{"norm_place": "pre", "positions": "rope", "rope_fraction": 1.0, "init_std_down": 0.0, "warmup_steps": 200, "schedule": "wsd", "max_seq_len": 512, "doc_mask": true, "train_tokens": 998100000}
Each number is 500 + 25 x the weight over the matrix's rms, rounded and kept within 0 to 999. Layers, rows and columns count from 0. Numbers have three digits each.

# layer 5 MLP up, 640x320, rms 0.135, rows 633-639, columns 192-255
500482518532454488494518520475501577489478510523455532525500530505513513495473479461523498512539496485492543531491513493495501576530555492575439440440472540539498461527504527503457508503530486
505517507517485532521468477472483493489500485463511487466533512531535538455485527534494482499547468504496512483482470502480521519491529501512521498515470494521494515482511527542494476491526548
465485464493524483516506486502524474489523512482534523503469486534495531504504495523543531531454517487510521495543478571489473506461551487490464478469502493500539521498475470511500488511450508
555520463502468530458531492461480495527491471480492534476482535500458497493465503536479453525512538485549499514547534531505525487507473475464487489498522512511510473490525534528491520503517525
498527494488532523461466538487495525477531497458479502546478512511473538515507503526483525534512508506517505491495521521536513525502532500522513496488468519465511482488505492516514508508473517
528536489495506507477487496514502529483478481523529477509516492505454544504531500495502489510458524488497483494528518513528444519549494495479467520493465535518437481512545528489506507502526496
523492515495487509508501488508515495510506513513482511474522512464493507487491478484529463508475530558522515498502542526478525499478496479472507524488488513469523524525470523491495470532459429
# layer 5 MLP down (transposed), 640x320, rms 0.0423, rows 633-639, columns 192-255
569483520484505504495507479472502521455506499521502518444514515477489507469487479488506508508471533557517454490481441515475504520475476507484465515473488509445487547528501510515500468456482507
477507493470471524494476491483489489486539481506481503512517482510541497514475500533481478466506477513516527509457485497506492485484488470527518503484507504513521491469489505499516478497525542
484469475497524476511489507483485497479512482478483485455513477492493511502525466503509488479510491533511499493455467504473475496467529550512465515466498513479505510550484483466510488450527506
500504484484513561470516512482510486448502497514491541473482512487461489509494485526497465529486540505474478525482521511495511515492480473503506511504486536532499487491512525505495512506465468
519481488511493497505503518512458491488517470501504467521494513461513516490493477460513485490491483532543511499478474503484496484469521560491505470492485538533503517521540443464497471495533492
500492502505513514476453508544491515491486519472525475499521486524526469507475470483532491525444487511516502430530511520524467516518508536506499491556507540484517560485495508521492461520535497
491522492530460507486490462500514482484474514556477496533482466501479500505481515497517481517476490504496515539534527544492542532488520481452499492495488498503516462505489494470495489472485460
# layer 5 MLP gate, 640x320, rms 0.135, rows 634-639, columns 192-255
494505491495480482478503517492520513518473495516525501490493504503476449526491499507509531528490498519528481492542535520503515520491488567501497533463505490503516500505479522491489492554539476
516542462552530506556515486497487505511468489470488541507516458494545515495480528495509456500504534487494499494500505518468507474441524517510481507495497501521515479525519463533475478516493476
504493481492433493538545519518496511468507520508495525522513515486501456497478516491502498474524511492502495544519534455506493519473542462476478465474483497446530516476499458505492524477513506
522500485503528490471509506473529494518540516499492524511477496491429511468483532492506526514501498498457489496491560517501526558466517483487495552474472500450520500516520484492497527490519477
530533503489466540467524507492488506502464483473485520524524527537488551528517449497452519515479493514538457501522534525498464526509502554497462492510460553486487516473510536514512493510527553
515478542454490560474502475516470533506505496491482456481489438514460507501471518511548519495516499558525509473508552523494547500476501521531511493475529467486533508485485516492503500490495472